Part of a small language model's weights.
Size: 23 layers, MLP 704 SwiGLU, 22.7M parameters.
Each number is 50 + 10 x the weight over its row's rms, rounded and kept within 0 to 99. Layers, rows and columns count from 0. The size before them is the row's rms in percent of the matrix's.

# up: layer 5 MLP up, 704x256, rms 0.059, rows 52-86, columns 192-255
# down: layer 5 MLP down (transposed), 704x256, rms 0.0565, rows 52-86, columns 192-255
# gate: layer 5 MLP gate, 704x256, rms 0.0603, rows 53-87, columns 192-255
up52 096:57 45 54 46 49 48 59 68 42 66 27 44 44 56 50 46 51 52 48 36 55 45 36 42 53 47 38 38 59 53 47 39 44 67 49 34 37 49 43 43 25 45 43 33 54 52 39 45 63 57 45 56 54 43 48 50 38 47 58 57 45 60 45 53
down52 098:52 54 74 51 47 50 54 54 53 61 36 63 49 40 56 52 29 44 57 46 50 63 25 43 47 58 47 43 45 62 61 57 44 51 40 37 51 41 56 55 40 51 44 43 49 52 46 65 49 58 34 48 52 50 54 33 51 64 54 49 52 54 57 41
gate53 104:55 47 36 56 44 46 61 52 45 47 49 62 62 53 54 44 66 29 63 39 43 55 40 60 49 36 39 48 51 42 53 55 53 66 44 67 47 45 54 71 46 61 44 61 55 46 39 43 49 37 37 39 45 50 60 48 44 53 44 69 44 60 49 43
up53 118:48 41 55 55 55 47 35 42 52 39 46 46 65 29 61 58 57 52 47 58 64 48 58 41 40 46 42 66 45 41 60 45 56 35 61 36 51 41 49 39 45 44 49 33 49 55 40 47 59 62 44 65 55 43 53 62 60 71 46 36 39 46 43 59
down53 120:50 49 58 63 46 50 42 48 39 39 46 46 53 45 68 57 56 38 60 50 57 45 48 48 37 43 33 59 51 33 65 43 61 51 48 43 54 43 42 39 30 55 49 44 54 59 46 43 68 57 47 59 67 41 56 79 60 77 50 48 40 61 48 63
gate54 102:65 33 55 54 55 50 53 47 50 55 49 69 43 62 37 53 70 27 48 54 72 34 51 59 59 48 41 36 58 40 64 54 55 51 62 36 54 33 54 33 32 41 45 54 69 40 41 49 62 38 47 52 66 56 47 48 37 56 46 55 58 56 64 42
up54 095:35 46 28 58 37 30 57 49 54 67 56 36 29 55 56 65 44 48 44 54 46 53 45 38 56 53 43 55 37 46 43 45 56 48 58 61 49 62 40 54 57 39 55 57 47 37 50 54 62 46 34 50 39 56 53 57 40 49 24 36 51 60 49 42
down54 101:76 42 60 57 50 50 51 51 42 45 42 55 51 56 34 48 62 48 51 32 68 44 60 61 41 49 57 42 67 34 55 57 51 46 61 46 52 40 51 49 35 51 36 57 55 50 42 39 45 56 43 61 58 58 49 43 51 43 52 55 52 46 39 48
gate55 097:49 45 54 41 44 48 52 28 49 49 43 54 50 64 59 59 45 55 57 47 44 39 56 52 46 52 39 59 56 54 45 46 55 30 56 58 36 71 48 45 43 56 52 49 64 66 41 47 49 46 49 60 63 46 48 38 65 54 52 42 27 68 52 36
up55 099:39 45 56 51 47 71 53 36 43 56 46 44 59 53 59 42 34 64 42 48 35 40 69 59 37 63 43 71 48 79 49 48 52 45 60 68 53 72 44 50 47 51 56 55 45 72 41 60 42 52 67 54 68 52 47 50 59 42 59 40 37 65 64 50
down55 100:49 56 51 52 59 63 55 64 38 65 51 44 55 45 39 37 56 57 36 61 49 74 61 48 40 47 71 52 38 60 53 44 44 72 40 59 54 40 49 55 46 43 44 52 40 46 43 63 48 66 58 42 44 55 59 58 29 44 54 49 69 49 43 58
gate56 092:48 53 28 56 29 48 55 52 50 42 65 57 41 63 54 70 48 52 50 51 55 48 56 57 60 50 61 42 60 50 52 71 66 37 52 35 45 57 56 43 54 68 50 54 48 63 50 59 60 38 52 43 56 52 74 37 37 29 29 49 44 63 58 62
up56 096:47 59 57 46 57 50 54 40 50 50 43 54 51 44 49 48 49 60 63 71 65 65 55 41 59 51 53 39 27 52 74 70 37 47 64 41 32 47 33 52 51 54 56 49 52 52 38 50 36 55 59 52 46 55 52 39 54 25 49 50 52 35 52 47
down56 095:46 52 71 47 65 51 46 55 36 61 35 44 63 46 50 42 45 59 59 49 53 57 53 46 45 45 46 53 34 58 53 32 41 55 57 65 56 50 42 58 50 35 53 38 61 43 54 49 34 57 49 57 51 56 24 56 53 68 63 45 58 30 32 49
gate57 105:63 39 32 50 51 42 51 46 54 37 55 63 27 62 55 56 66 52 75 60 69 58 39 46 46 50 42 48 38 52 46 39 59 54 61 37 45 50 52 50 44 43 55 60 61 48 51 52 62 50 53 62 58 53 51 35 39 61 38 60 33 41 43 52
up57 104:55 31 42 60 56 54 43 61 52 63 51 52 51 22 33 33 56 51 35 43 56 62 61 57 32 33 54 48 43 31 52 45 49 41 38 47 42 45 47 54 61 48 51 46 47 61 57 36 24 39 37 31 47 41 43 69 57 48 56 40 63 54 51 47
down57 109:61 34 37 51 45 47 49 47 51 63 47 52 54 34 41 32 55 64 49 41 42 69 53 45 43 53 52 51 31 44 49 39 58 47 46 56 47 61 39 63 61 53 57 52 54 58 52 46 33 23 34 32 41 45 41 61 57 56 56 33 41 54 46 40
gate58 105:45 55 60 68 49 58 53 41 62 39 52 45 46 44 50 52 41 49 60 62 40 51 42 62 40 42 61 53 51 50 59 38 54 46 80 49 56 59 66 30 52 49 47 63 45 42 60 66 54 60 52 38 53 33 57 58 34 32 61 44 47 62 51 24
up58 096:62 53 62 59 47 50 69 53 60 53 53 56 65 29 69 49 51 60 54 55 44 37 49 46 54 47 60 54 50 53 53 51 30 51 68 43 48 58 53 56 53 40 57 50 54 47 55 47 28 48 41 41 38 49 59 61 71 37 44 30 57 49 46 45
down58 083:41 48 40 37 61 35 39 53 50 57 47 56 38 55 36 51 63 33 50 44 58 60 65 47 42 51 39 42 46 50 46 52 65 39 15 67 50 48 51 63 45 63 45 44 64 45 46 50 67 55 55 57 48 47 36 37 35 67 47 62 45 39 49 55
gate59 098:36 70 60 41 47 53 48 43 50 44 56 54 57 58 36 47 54 42 65 54 46 48 57 43 49 58 68 39 48 49 63 54 38 81 49 53 62 55 52 41 40 55 51 28 39 43 42 62 50 52 64 57 73 56 52 62 51 63 40 53 47 36 62 54
up59 098:55 42 37 71 40 41 48 57 56 64 50 50 38 56 60 56 44 56 55 40 55 47 44 33 49 38 49 44 57 50 53 52 46 59 49 36 83 58 52 59 55 40 58 45 52 61 57 45 46 58 46 52 27 67 44 38 43 53 58 73 52 61 44 51
down59 091:48 56 66 36 58 53 50 31 44 43 51 45 58 42 38 41 50 49 46 53 39 53 56 65 57 60 46 59 39 44 33 42 56 44 41 67 18 42 50 50 46 53 48 47 50 44 40 55 51 42 59 44 57 40 55 58 55 46 45 30 50 38 52 48
gate60 111:51 59 42 38 51 48 32 49 46 45 50 50 45 63 35 58 53 48 45 33 40 57 44 64 47 31 30 54 54 27 45 30 57 43 50 52 48 67 43 65 57 60 41 60 63 60 46 42 70 38 47 56 50 42 55 40 64 62 46 53 39 47 44 51
up60 116:48 45 68 60 61 57 48 56 57 55 48 65 64 60 60 37 44 40 42 60 34 50 64 42 56 31 51 39 44 36 50 35 44 52 49 52 64 63 34 54 48 49 55 56 43 52 44 35 41 59 64 43 39 49 34 46 59 55 34 62 48 65 47 56
down60 117:52 45 68 62 45 58 65 46 45 47 48 57 58 56 61 39 48 33 46 65 36 50 66 42 52 23 43 24 46 39 46 56 52 58 57 41 50 31 50 55 43 46 61 54 30 52 36 47 35 33 62 65 45 66 50 62 57 63 32 47 48 59 50 55
gate61 104:67 55 59 39 43 51 37 69 48 66 34 59 52 48 35 58 49 41 40 39 35 75 38 64 42 46 31 46 43 46 33 51 42 33 33 41 35 35 56 51 46 59 34 56 52 57 47 29 39 39 58 39 56 38 55 30 65 62 58 59 58 49 42 51
up61 118:38 53 56 60 48 49 53 35 53 27 59 51 42 71 51 43 45 57 60 57 62 34 47 53 46 53 47 44 68 62 61 38 45 65 59 68 44 69 60 53 49 51 52 55 55 57 53 64 58 65 41 52 42 53 51 49 42 41 59 43 51 46 44 45
down61 098:66 52 54 45 43 43 50 57 54 58 49 51 59 57 43 52 48 33 30 42 49 66 38 62 36 51 36 36 43 51 36 63 47 45 37 42 33 41 59 52 39 54 30 48 32 52 52 34 41 39 58 45 68 45 51 36 67 56 58 57 59 39 35 46
gate62 101:52 58 57 59 41 43 57 57 52 55 52 60 64 53 50 54 62 49 51 67 59 55 59 62 38 52 33 31 41 39 62 45 41 61 55 57 33 46 62 36 40 62 53 35 62 66 53 44 53 38 53 56 55 36 58 62 52 51 52 46 65 42 42 56
up62 101:48 58 59 56 49 61 44 60 44 61 57 36 46 25 42 56 59 47 63 56 72 44 56 38 53 60 52 40 60 46 44 45 38 41 56 31 57 36 74 56 61 53 58 43 41 60 52 28 53 52 46 74 42 42 39 58 67 60 56 39 71 32 61 44
down62 104:32 53 52 49 46 61 54 49 66 54 56 37 44 41 51 47 56 48 68 32 53 59 37 48 47 53 57 57 54 70 42 44 58 31 44 56 61 56 31 54 49 51 52 65 42 47 50 63 42 59 49 33 52 61 52 39 50 45 59 40 28 54 67 38
gate63 097:41 47 65 62 58 86 38 33 45 43 31 49 58 44 48 55 52 43 64 54 56 31 59 31 48 58 63 63 40 42 52 59 33 57 56 47 48 50 66 31 53 68 61 42 54 49 67 54 51 56 59 46 45 66 40 70 27 33 44 51 44 32 50 49
up63 096:50 54 44 42 38 51 42 40 45 58 65 37 48 52 34 54 55 39 69 34 57 40 28 52 57 37 58 47 40 60 57 43 57 52 44 29 33 63 33 41 51 41 54 45 42 36 57 50 58 56 45 55 24 44 49 54 57 56 59 46 58 62 56 59
down63 097:53 39 52 59 69 50 63 57 45 38 36 60 57 44 69 42 45 54 24 65 44 59 79 51 41 55 42 49 54 41 38 51 42 54 49 62 67 36 61 53 44 56 60 50 65 64 37 47 39 45 59 52 67 54 43 48 47 40 50 50 46 36 49 43
gate64 102:45 63 54 48 47 54 51 40 39 35 50 44 46 44 61 45 51 56 39 45 44 36 48 35 50 66 38 38 52 51 68 50 38 64 63 54 59 61 62 66 59 60 62 79 44 52 52 61 53 62 60 58 50 56 36 42 37 48 52 33 46 34 71 49
up64 097:31 47 67 50 57 58 53 40 49 44 43 54 44 44 60 57 41 66 38 46 42 49 50 31 49 50 47 71 48 47 40 54 45 42 57 67 44 61 59 51 61 59 62 82 58 39 46 59 29 75 54 37 61 46 58 46 42 52 52 41 47 39 43 42
down64 082:64 51 32 47 45 47 41 60 52 57 52 43 55 54 43 48 54 33 63 61 54 42 48 69 51 43 52 32 54 59 56 52 62 62 42 43 58 41 38 51 38 44 38 24 50 62 47 45 65 31 40 57 43 56 39 55 57 51 53 59 50 55 59 55
gate65 119:53 49 41 66 46 42 44 44 44 41 31 47 43 57 41 46 57 48 66 53 61 60 46 45 54 40 48 58 42 50 53 49 52 61 42 45 60 42 40 65 42 42 48 71 54 48 50 33 76 50 38 54 58 38 55 35 41 46 33 50 45 53 58 33
up65 105:50 61 42 37 47 32 51 44 48 30 38 54 46 41 48 46 38 54 66 44 44 36 25 49 58 35 50 62 52 45 57 68 44 57 35 35 57 53 53 39 43 51 49 47 51 53 66 40 63 62 58 47 66 48 45 33 51 48 39 53 28 58 54 45
down65 111:50 59 54 41 56 34 47 47 33 39 47 67 46 42 34 45 30 53 61 43 44 47 29 49 54 39 48 59 48 52 60 61 44 49 39 56 53 66 53 31 49 52 44 39 52 60 69 53 47 55 52 38 61 49 38 43 60 43 45 54 33 61 60 57
gate66 097:56 60 38 55 55 51 34 48 54 56 50 62 60 60 62 57 52 44 62 48 49 57 46 51 47 39 52 72 43 47 64 47 54 30 42 40 47 57 43 57 44 48 45 43 43 51 58 47 71 23 42 58 36 55 51 53 31 65 35 61 40 36 49 41
up66 096:57 37 63 37 43 49 36 67 43 47 38 69 45 56 28 67 60 43 42 45 66 41 44 53 37 44 41 46 53 48 39 53 57 72 51 57 51 41 57 53 39 46 47 55 57 41 50 37 51 39 58 48 43 34 48 48 53 59 51 52 50 67 51 66
down66 098:57 65 39 46 47 55 38 41 49 54 55 59 52 58 60 67 44 36 65 49 50 52 41 54 46 45 63 65 42 48 58 54 59 38 44 50 59 50 55 44 57 51 55 47 42 41 56 41 66 20 40 52 23 54 41 48 40 67 35 60 44 41 56 45
gate67 088:56 31 45 50 63 40 70 44 69 54 52 57 42 56 62 63 44 49 40 46 69 58 59 44 40 62 40 68 50 50 47 51 51 27 59 40 61 54 64 50 46 48 44 43 45 48 47 55 55 43 60 41 52 67 41 39 51 35 45 72 42 39 72 69
up67 085:46 59 44 54 76 62 50 52 52 40 46 50 50 58 63 62 42 52 58 51 52 61 50 43 52 59 38 63 58 52 45 29 44 43 58 47 47 44 46 62 34 55 44 40 65 64 41 43 67 51 52 74 37 47 55 54 50 54 46 60 22 64 46 55
down67 080:52 41 48 46 35 48 42 48 65 63 44 51 48 54 52 53 51 42 36 47 65 43 52 67 42 46 71 43 48 57 54 61 28 43 55 43 53 47 56 36 54 42 43 54 37 40 54 57 28 26 55 30 61 57 44 51 52 36 57 61 77 36 60 46
gate68 108:53 45 44 41 35 48 38 40 46 65 53 44 40 41 49 50 59 60 54 33 40 62 41 48 46 36 52 63 40 49 40 48 58 44 49 59 35 38 39 57 51 63 56 61 56 54 42 68 50 44 33 50 43 39 69 51 60 55 43 46 40 67 57 51
up68 106:47 45 53 52 43 51 43 56 52 45 65 45 54 53 46 31 41 54 51 65 44 42 57 61 45 50 56 43 80 49 53 47 53 54 56 43 41 33 51 49 27 53 56 49 37 66 43 56 59 52 47 51 46 46 25 52 42 43 48 49 64 62 45 55
down68 113:46 43 49 47 42 50 48 51 53 42 62 39 50 46 57 39 43 49 46 58 47 36 52 58 51 54 52 52 80 42 57 46 63 49 57 41 48 43 47 44 33 49 50 48 41 63 45 55 58 50 46 50 41 40 38 52 55 34 48 37 53 60 44 57
gate69 099:65 46 52 91 46 47 36 33 36 49 54 58 39 68 69 58 75 51 39 70 44 54 61 40 42 47 47 51 47 53 51 57 46 54 31 39 51 35 50 55 41 62 55 45 58 70 44 57 56 26 44 57 44 58 70 51 51 67 59 56 64 37 54 38
up69 100:66 50 54 69 57 54 63 47 40 52 59 42 54 63 45 57 62 52 49 58 43 50 65 39 45 56 68 37 59 52 52 65 50 58 47 40 63 43 53 46 43 61 49 37 59 51 59 64 43 52 56 65 45 59 47 46 57 69 66 57 56 35 61 45
down69 103:36 62 51 17 52 46 68 71 62 56 47 48 58 37 29 42 33 49 57 37 51 52 50 67 53 51 53 50 61 50 48 41 51 53 66 56 53 60 50 38 54 42 37 58 52 36 55 55 38 75 53 50 59 43 33 51 61 35 40 41 36 53 52 56
gate70 105:58 43 37 53 48 48 51 47 52 25 44 57 44 68 45 32 51 56 79 52 59 53 46 55 45 49 60 50 66 56 55 52 49 67 51 67 54 52 44 56 43 36 59 36 59 64 45 42 57 46 49 56 47 53 54 38 51 51 35 58 35 41 49 58
up70 113:54 59 59 70 37 42 64 39 48 70 62 48 41 64 72 43 72 59 57 67 51 48 39 47 61 35 58 36 36 46 46 54 46 49 41 49 30 49 60 55 42 44 49 69 40 54 46 39 57 62 47 55 53 35 45 47 44 37 64 39 62 51 50 41
down70 117:39 62 46 57 45 46 49 20 48 56 55 46 40 51 62 40 67 52 50 59 49 43 38 61 54 41 65 42 42 55 53 50 46 44 43 36 29 63 75 58 44 35 49 68 52 42 49 58 69 74 52 63 49 38 66 57 48 26 65 53 64 49 49 47
gate71 123:43 45 54 40 50 58 51 37 56 55 48 46 41 58 70 32 42 45 51 50 38 34 58 47 56 56 67 51 30 26 61 65 55 52 27 66 52 68 54 51 42 57 64 53 43 51 48 71 40 51 55 26 61 62 45 49 57 31 52 38 63 37 52 44
up71 096:52 46 50 39 27 50 56 50 50 54 40 41 55 44 49 60 57 64 41 49 50 50 56 37 42 45 37 52 63 72 56 67 50 61 90 29 64 46 53 48 49 41 35 50 49 44 56 35 46 41 58 60 60 51 51 67 43 52 44 51 41 60 39 56
down71 104:55 52 52 57 66 47 47 55 55 52 54 55 48 56 42 56 44 30 58 44 54 54 41 62 52 57 62 45 42 33 47 36 51 36 08 64 39 48 49 56 43 57 67 45 48 57 44 70 52 59 46 44 43 52 48 35 60 52 51 55 57 40 63 52
gate72 094:54 75 41 55 67 61 42 41 49 37 41 49 37 47 64 21 46 48 82 55 60 34 59 52 50 42 47 34 51 57 73 60 43 65 43 39 53 65 35 59 39 65 64 40 48 50 48 50 44 55 57 61 46 57 57 54 41 47 64 74 65 62 48 56
up72 093:49 53 57 50 55 40 46 38 43 58 46 46 51 43 64 53 65 54 54 46 41 55 49 71 46 45 70 65 56 61 46 57 47 52 50 28 43 36 44 43 21 46 45 62 41 41 55 50 47 45 42 76 68 61 57 55 62 63 57 60 58 46 51 55
down72 093:59 51 37 46 46 69 61 61 73 44 46 35 47 62 29 61 37 61 32 63 43 38 57 48 47 55 29 48 50 45 41 56 40 49 61 60 50 59 63 55 64 37 57 38 49 58 49 43 58 60 50 25 43 34 48 39 49 37 48 42 39 41 37 40
gate73 106:67 49 42 57 42 42 46 46 59 50 45 53 45 57 51 56 46 43 49 47 45 60 47 33 43 47 31 43 51 48 45 40 59 42 33 57 54 41 56 55 53 59 61 71 45 65 51 55 48 46 44 39 53 30 62 50 46 74 43 50 50 54 48 41
up73 095:46 55 53 47 41 52 57 52 53 34 48 50 56 50 64 35 37 60 44 48 52 50 57 61 58 50 44 46 48 53 37 55 42 27 60 47 48 49 39 51 35 62 53 56 44 50 55 62 53 54 59 50 61 42 63 60 48 47 63 47 54 80 40 65
down73 095:52 60 44 56 57 53 54 38 70 38 52 52 60 37 56 52 51 31 53 70 62 47 37 49 53 46 32 46 34 58 35 61 63 28 61 54 56 57 46 60 43 69 55 52 65 59 71 65 66 66 57 55 54 39 45 48 58 35 71 29 35 69 51 58
gate74 112:42 32 42 50 42 52 41 69 55 56 47 49 64 38 40 62 60 32 60 56 48 53 40 54 47 41 31 49 66 41 54 58 47 37 50 66 47 38 39 53 52 46 46 38 67 60 45 32 35 31 32 44 36 40 68 37 43 63 50 49 36 52 41 51
up74 120:38 54 59 46 52 51 49 43 56 30 58 56 62 47 55 47 57 65 50 53 53 54 34 31 44 52 63 55 36 48 56 47 50 41 65 46 53 66 58 44 55 45 48 35 50 46 61 64 47 60 45 54 49 73 50 29 56 33 69 55 53 51 55 42
down74 123:32 63 52 46 48 55 39 58 53 45 69 45 61 48 40 42 56 45 49 60 50 58 39 41 46 58 49 58 46 40 54 58 53 52 56 64 51 67 48 56 54 39 38 42 50 49 60 51 36 39 37 51 50 65 43 17 61 40 71 53 43 49 52 34
gate75 099:56 32 31 59 54 42 47 45 61 46 44 48 59 55 68 39 48 67 47 38 62 46 34 61 45 48 47 72 67 56 46 38 51 36 51 45 56 43 49 63 57 25 43 49 55 53 71 50 74 53 60 52 72 47 62 39 63 43 36 57 45 67 44 53
up75 096:60 38 41 53 63 43 31 64 50 59 33 48 43 65 42 45 47 46 45 55 55 46 58 51 49 47 59 44 44 42 33 48 68 55 36 38 45 50 51 57 44 31 37 42 37 59 51 33 46 59 60 58 60 49 51 54 59 68 46 59 55 42 54 43
down75 096:69 40 42 60 65 45 37 51 53 61 49 62 45 49 55 40 39 58 27 50 62 54 53 51 55 67 61 51 51 43 34 43 57 51 32 42 37 54 48 60 58 29 36 44 39 54 59 42 54 45 56 62 48 44 37 45 56 68 35 71 59 58 40 41
gate76 098:52 47 51 61 56 33 36 51 58 49 50 51 57 43 40 34 52 60 49 56 59 62 60 50 29 44 54 70 35 37 51 51 58 42 37 71 48 44 54 54 38 53 51 58 52 60 55 56 54 21 49 46 69 46 46 50 50 50 48 52 54 49 57 47
up76 110:64 53 44 44 45 46 45 66 49 29 51 44 43 48 42 54 53 43 45 61 56 64 51 47 49 48 61 72 53 41 50 56 41 43 41 41 44 44 66 64 46 68 46 33 35 49 49 53 52 45 39 37 39 51 49 42 63 43 40 50 48 61 46 59
down76 112:57 43 51 46 49 50 47 72 55 47 42 49 45 49 47 61 52 38 52 58 44 59 46 45 46 37 58 62 47 31 55 53 41 38 46 33 55 38 63 61 34 56 57 40 46 38 43 39 50 48 43 43 49 51 35 36 60 50 43 56 52 59 49 63
gate77 091:43 53 47 61 54 56 54 57 56 44 54 59 56 45 46 47 48 54 56 50 57 52 46 58 53 48 71 50 50 38 62 57 47 39 54 50 53 57 28 50 52 57 41 43 54 69 44 49 66 54 53 53 66 57 38 33 64 45 34 41 45 41 52 58
up77 110:64 36 53 59 51 33 40 54 41 60 51 43 35 64 29 60 61 54 37 48 55 59 38 59 45 49 32 64 67 58 38 31 58 38 48 57 47 30 60 70 56 43 62 61 68 51 45 40 58 36 39 61 44 36 51 54 40 59 49 49 46 67 30 49
down77 106:49 60 50 55 57 47 49 60 59 51 50 57 55 47 40 50 41 58 52 53 58 59 44 59 50 52 75 51 44 34 60 54 51 43 52 52 51 53 32 51 56 52 51 52 56 72 48 60 58 54 48 50 59 57 36 31 62 54 44 33 48 39 44 59
gate78 093:48 47 52 76 34 57 57 62 43 18 35 39 51 43 77 51 46 47 36 58 35 48 36 65 50 42 43 44 51 58 42 59 43 46 41 60 43 35 69 56 24 40 52 64 72 37 50 49 47 35 54 41 42 49 52 43 53 38 48 45 39 48 43 38
up78 101:60 30 46 42 36 23 50 48 44 66 51 58 55 69 30 48 62 48 52 49 65 71 55 43 35 53 41 61 55 52 40 46 60 47 65 59 42 47 49 64 44 53 39 43 46 67 47 23 51 47 33 49 67 51 53 49 56 67 50 36 57 53 43 39
down78 097:46 52 54 69 40 52 71 58 32 27 40 30 52 42 78 41 55 47 40 58 49 53 50 64 64 48 51 44 59 49 40 62 31 67 34 66 40 41 64 62 25 48 52 62 64 28 46 43 45 35 51 50 43 38 50 52 41 43 49 46 39 49 43 32
gate79 100:46 43 50 32 56 63 52 40 47 57 41 48 42 52 62 38 37 66 48 41 47 36 36 52 42 53 36 56 64 48 52 65 69 38 54 62 59 66 44 54 71 57 51 31 49 53 55 60 41 43 55 50 61 39 62 67 65 33 45 56 50 58 51 49
up79 095:60 52 45 39 56 38 46 56 48 48 52 54 46 60 68 46 53 47 51 45 42 44 68 44 60 50 48 31 62 44 37 48 44 46 59 32 53 46 40 56 55 51 45 45 44 46 48 52 51 31 50 45 30 50 36 55 51 66 75 60 43 42 61 34
down79 084:49 50 65 44 65 63 54 44 40 55 43 56 50 52 38 54 38 50 54 54 58 55 37 70 41 38 48 84 40 46 57 53 61 44 40 60 43 54 55 54 51 47 62 50 54 46 57 56 54 71 39 56 52 51 57 55 46 39 31 45 53 60 45 69
gate80 101:60 45 32 43 42 42 48 55 48 48 52 46 48 50 43 36 61 56 67 69 75 72 52 53 53 46 37 35 57 50 56 50 41 43 44 32 61 42 51 69 41 36 49 39 49 59 41 48 47 49 56 40 25 45 60 36 54 57 52 53 54 48 45 59
up80 100:57 44 40 55 53 50 61 49 52 47 49 56 52 42 62 42 48 52 71 59 32 52 31 36 45 51 52 48 31 38 50 48 67 51 55 37 56 33 57 53 42 63 47 58 37 22 47 37 56 54 47 51 54 52 53 38 46 44 47 63 57 49 39 35
down80 101:47 45 58 69 49 49 48 54 35 56 47 51 50 43 67 61 58 47 37 38 49 25 55 52 74 43 40 49 42 59 38 52 60 27 32 49 43 55 52 47 49 44 56 42 70 38 62 32 51 60 42 53 55 40 40 59 52 52 47 51 43 50 52 50
gate81 097:63 55 31 53 58 44 55 51 64 33 32 60 59 40 53 80 49 46 63 53 43 60 33 46 70 48 41 65 51 56 51 32 44 45 51 45 48 38 54 43 51 40 57 64 42 64 36 37 75 55 53 54 59 49 52 37 57 65 38 54 50 58 45 34
up81 088:57 63 38 51 68 48 69 41 71 27 49 28 52 48 47 33 39 60 54 62 35 53 60 44 62 64 49 54 43 66 27 54 44 53 64 56 48 43 55 33 54 46 58 59 45 45 56 55 55 66 56 46 46 50 42 30 63 52 46 61 48 46 62 36
down81 093:44 48 57 59 56 52 56 51 60 56 50 40 43 63 50 17 38 64 44 50 62 53 60 49 31 47 46 40 54 55 34 69 49 45 50 55 53 62 56 52 37 64 46 44 62 35 66 66 27 56 54 47 41 43 44 46 45 43 69 57 43 33 49 59
gate82 111:50 66 60 58 56 61 60 36 45 42 59 59 45 38 54 45 68 48 50 57 39 29 55 39 51 43 54 44 40 59 60 55 44 62 44 40 49 51 56 45 64 62 72 53 44 36 48 56 48 42 41 58 53 48 45 69 36 43 50 70 52 54 44 49
up82 099:43 30 51 47 42 46 47 68 87 37 54 44 60 42 71 46 33 71 58 46 40 55 45 46 55 58 66 61 45 59 31 60 36 24 64 68 35 44 55 45 61 53 30 56 50 39 41 37 60 55 37 30 61 44 53 33 66 46 56 44 27 46 50 50
down82 095:54 64 44 56 56 53 57 28 15 59 43 56 44 59 26 52 59 32 46 58 56 48 51 49 46 43 44 37 57 42 65 41 65 71 46 41 61 52 42 49 35 44 69 43 55 52 66 62 40 53 59 67 35 60 42 58 42 55 47 58 76 54 46 47
gate83 095:54 45 49 52 47 53 26 57 45 38 40 52 44 49 73 45 62 49 40 49 48 46 50 52 52 63 48 55 51 53 45 40 53 55 53 79 56 66 41 55 46 42 55 51 43 41 58 31 61 55 43 48 51 70 46 48 58 41 71 59 45 54 56 59
up83 096:60 37 34 57 51 49 43 51 48 40 35 53 55 62 48 54 44 40 59 52 45 60 41 53 50 40 47 54 40 52 52 56 43 39 61 53 43 51 70 40 57 72 36 46 51 54 30 38 44 24 41 52 39 40 56 33 24 59 61 59 47 47 47 41
down83 099:50 50 50 48 45 52 35 63 53 37 49 50 46 54 71 56 61 54 49 58 41 52 54 51 55 71 36 49 49 68 37 44 53 54 43 74 49 66 45 45 52 36 53 43 42 37 54 33 63 50 44 42 51 63 49 38 52 49 86 64 45 51 49 55
gate84 094:72 54 44 57 61 41 54 51 51 53 32 37 42 51 57 39 45 42 78 41 46 51 72 32 69 39 27 49 59 32 46 42 48 49 44 35 47 34 46 58 49 49 51 57 40 43 40 48 48 37 42 68 49 55 43 54 40 59 43 33 61 58 50 49
up84 096:54 46 65 45 69 59 56 53 51 52 52 53 62 56 68 54 39 61 59 52 55 47 50 37 58 47 65 46 57 59 58 63 40 77 49 45 52 53 61 59 40 66 54 35 55 45 58 45 40 58 74 65 40 63 42 52 58 51 56 24 41 20 70 50
down84 093:29 52 52 35 50 53 54 54 58 45 58 49 69 50 42 54 56 58 23 57 61 68 33 73 34 50 81 64 36 64 63 56 60 46 39 64 55 58 46 50 60 47 46 51 59 59 60 56 51 69 44 32 39 51 66 44 58 46 59 61 37 48 45 57
gate85 092:43 56 59 47 58 19 49 62 44 32 71 59 48 42 32 36 50 55 61 36 43 60 66 64 48 36 55 47 58 59 57 42 68 38 33 40 41 34 44 50 61 59 58 64 40 55 42 46 59 46 61 53 27 40 44 43 56 48 41 51 62 63 40 56
up85 097:21 62 63 43 43 33 61 53 50 55 84 42 49 35 48 29 49 58 42 30 49 60 59 50 61 54 63 54 59 55 57 56 53 42 31 44 63 50 41 56 62 39 59 49 49 34 54 54 37 56 61 64 37 62 36 53 60 43 63 49 53 46 52 54
down85 100:55 50 41 53 31 69 51 47 67 66 37 37 55 52 62 64 52 46 35 61 56 44 40 45 57 58 49 54 45 43 52 62 32 56 66 58 61 57 52 46 49 30 43 41 58 34 61 49 29 49 39 52 62 72 54 61 55 55 61 47 41 32 57 38
gate86 107:58 51 36 55 43 36 46 60 49 32 51 41 39 66 49 56 47 44 33 47 56 62 50 74 42 39 56 34 53 55 42 55 64 40 51 35 54 39 55 56 33 51 50 43 49 50 60 55 43 51 48 51 58 45 52 47 40 49 41 52 46 47 71 53
up86 101:41 43 39 39 48 35 59 46 54 29 40 24 49 46 58 39 33 58 56 46 43 52 48 38 39 38 45 47 52 48 62 63 60 49 45 46 39 51 43 54 41 65 50 41 50 49 53 75 58 55 49 56 57 49 42 42 34 41 57 35 31 37 69 47
down86 104:41 40 46 34 51 36 61 48 57 48 43 44 58 39 61 48 45 53 69 39 44 48 33 32 52 52 50 64 51 42 53 44 46 44 45 56 33 52 49 42 50 65 45 51 49 57 44 79 54 61 48 62 50 47 31 41 66 49 54 38 37 61 53 57
gate87 094:59 61 64 34 49 38 63 51 51 38 40 54 35 61 48 41 57 50 67 38 52 49 43 70 57 44 42 39 58 51 53 53 30 51 39 68 52 45 67 63 39 56 38 45 25 43 30 58 40 59 41 43 56 31 60 35 54 54 42 57 57 47 41 61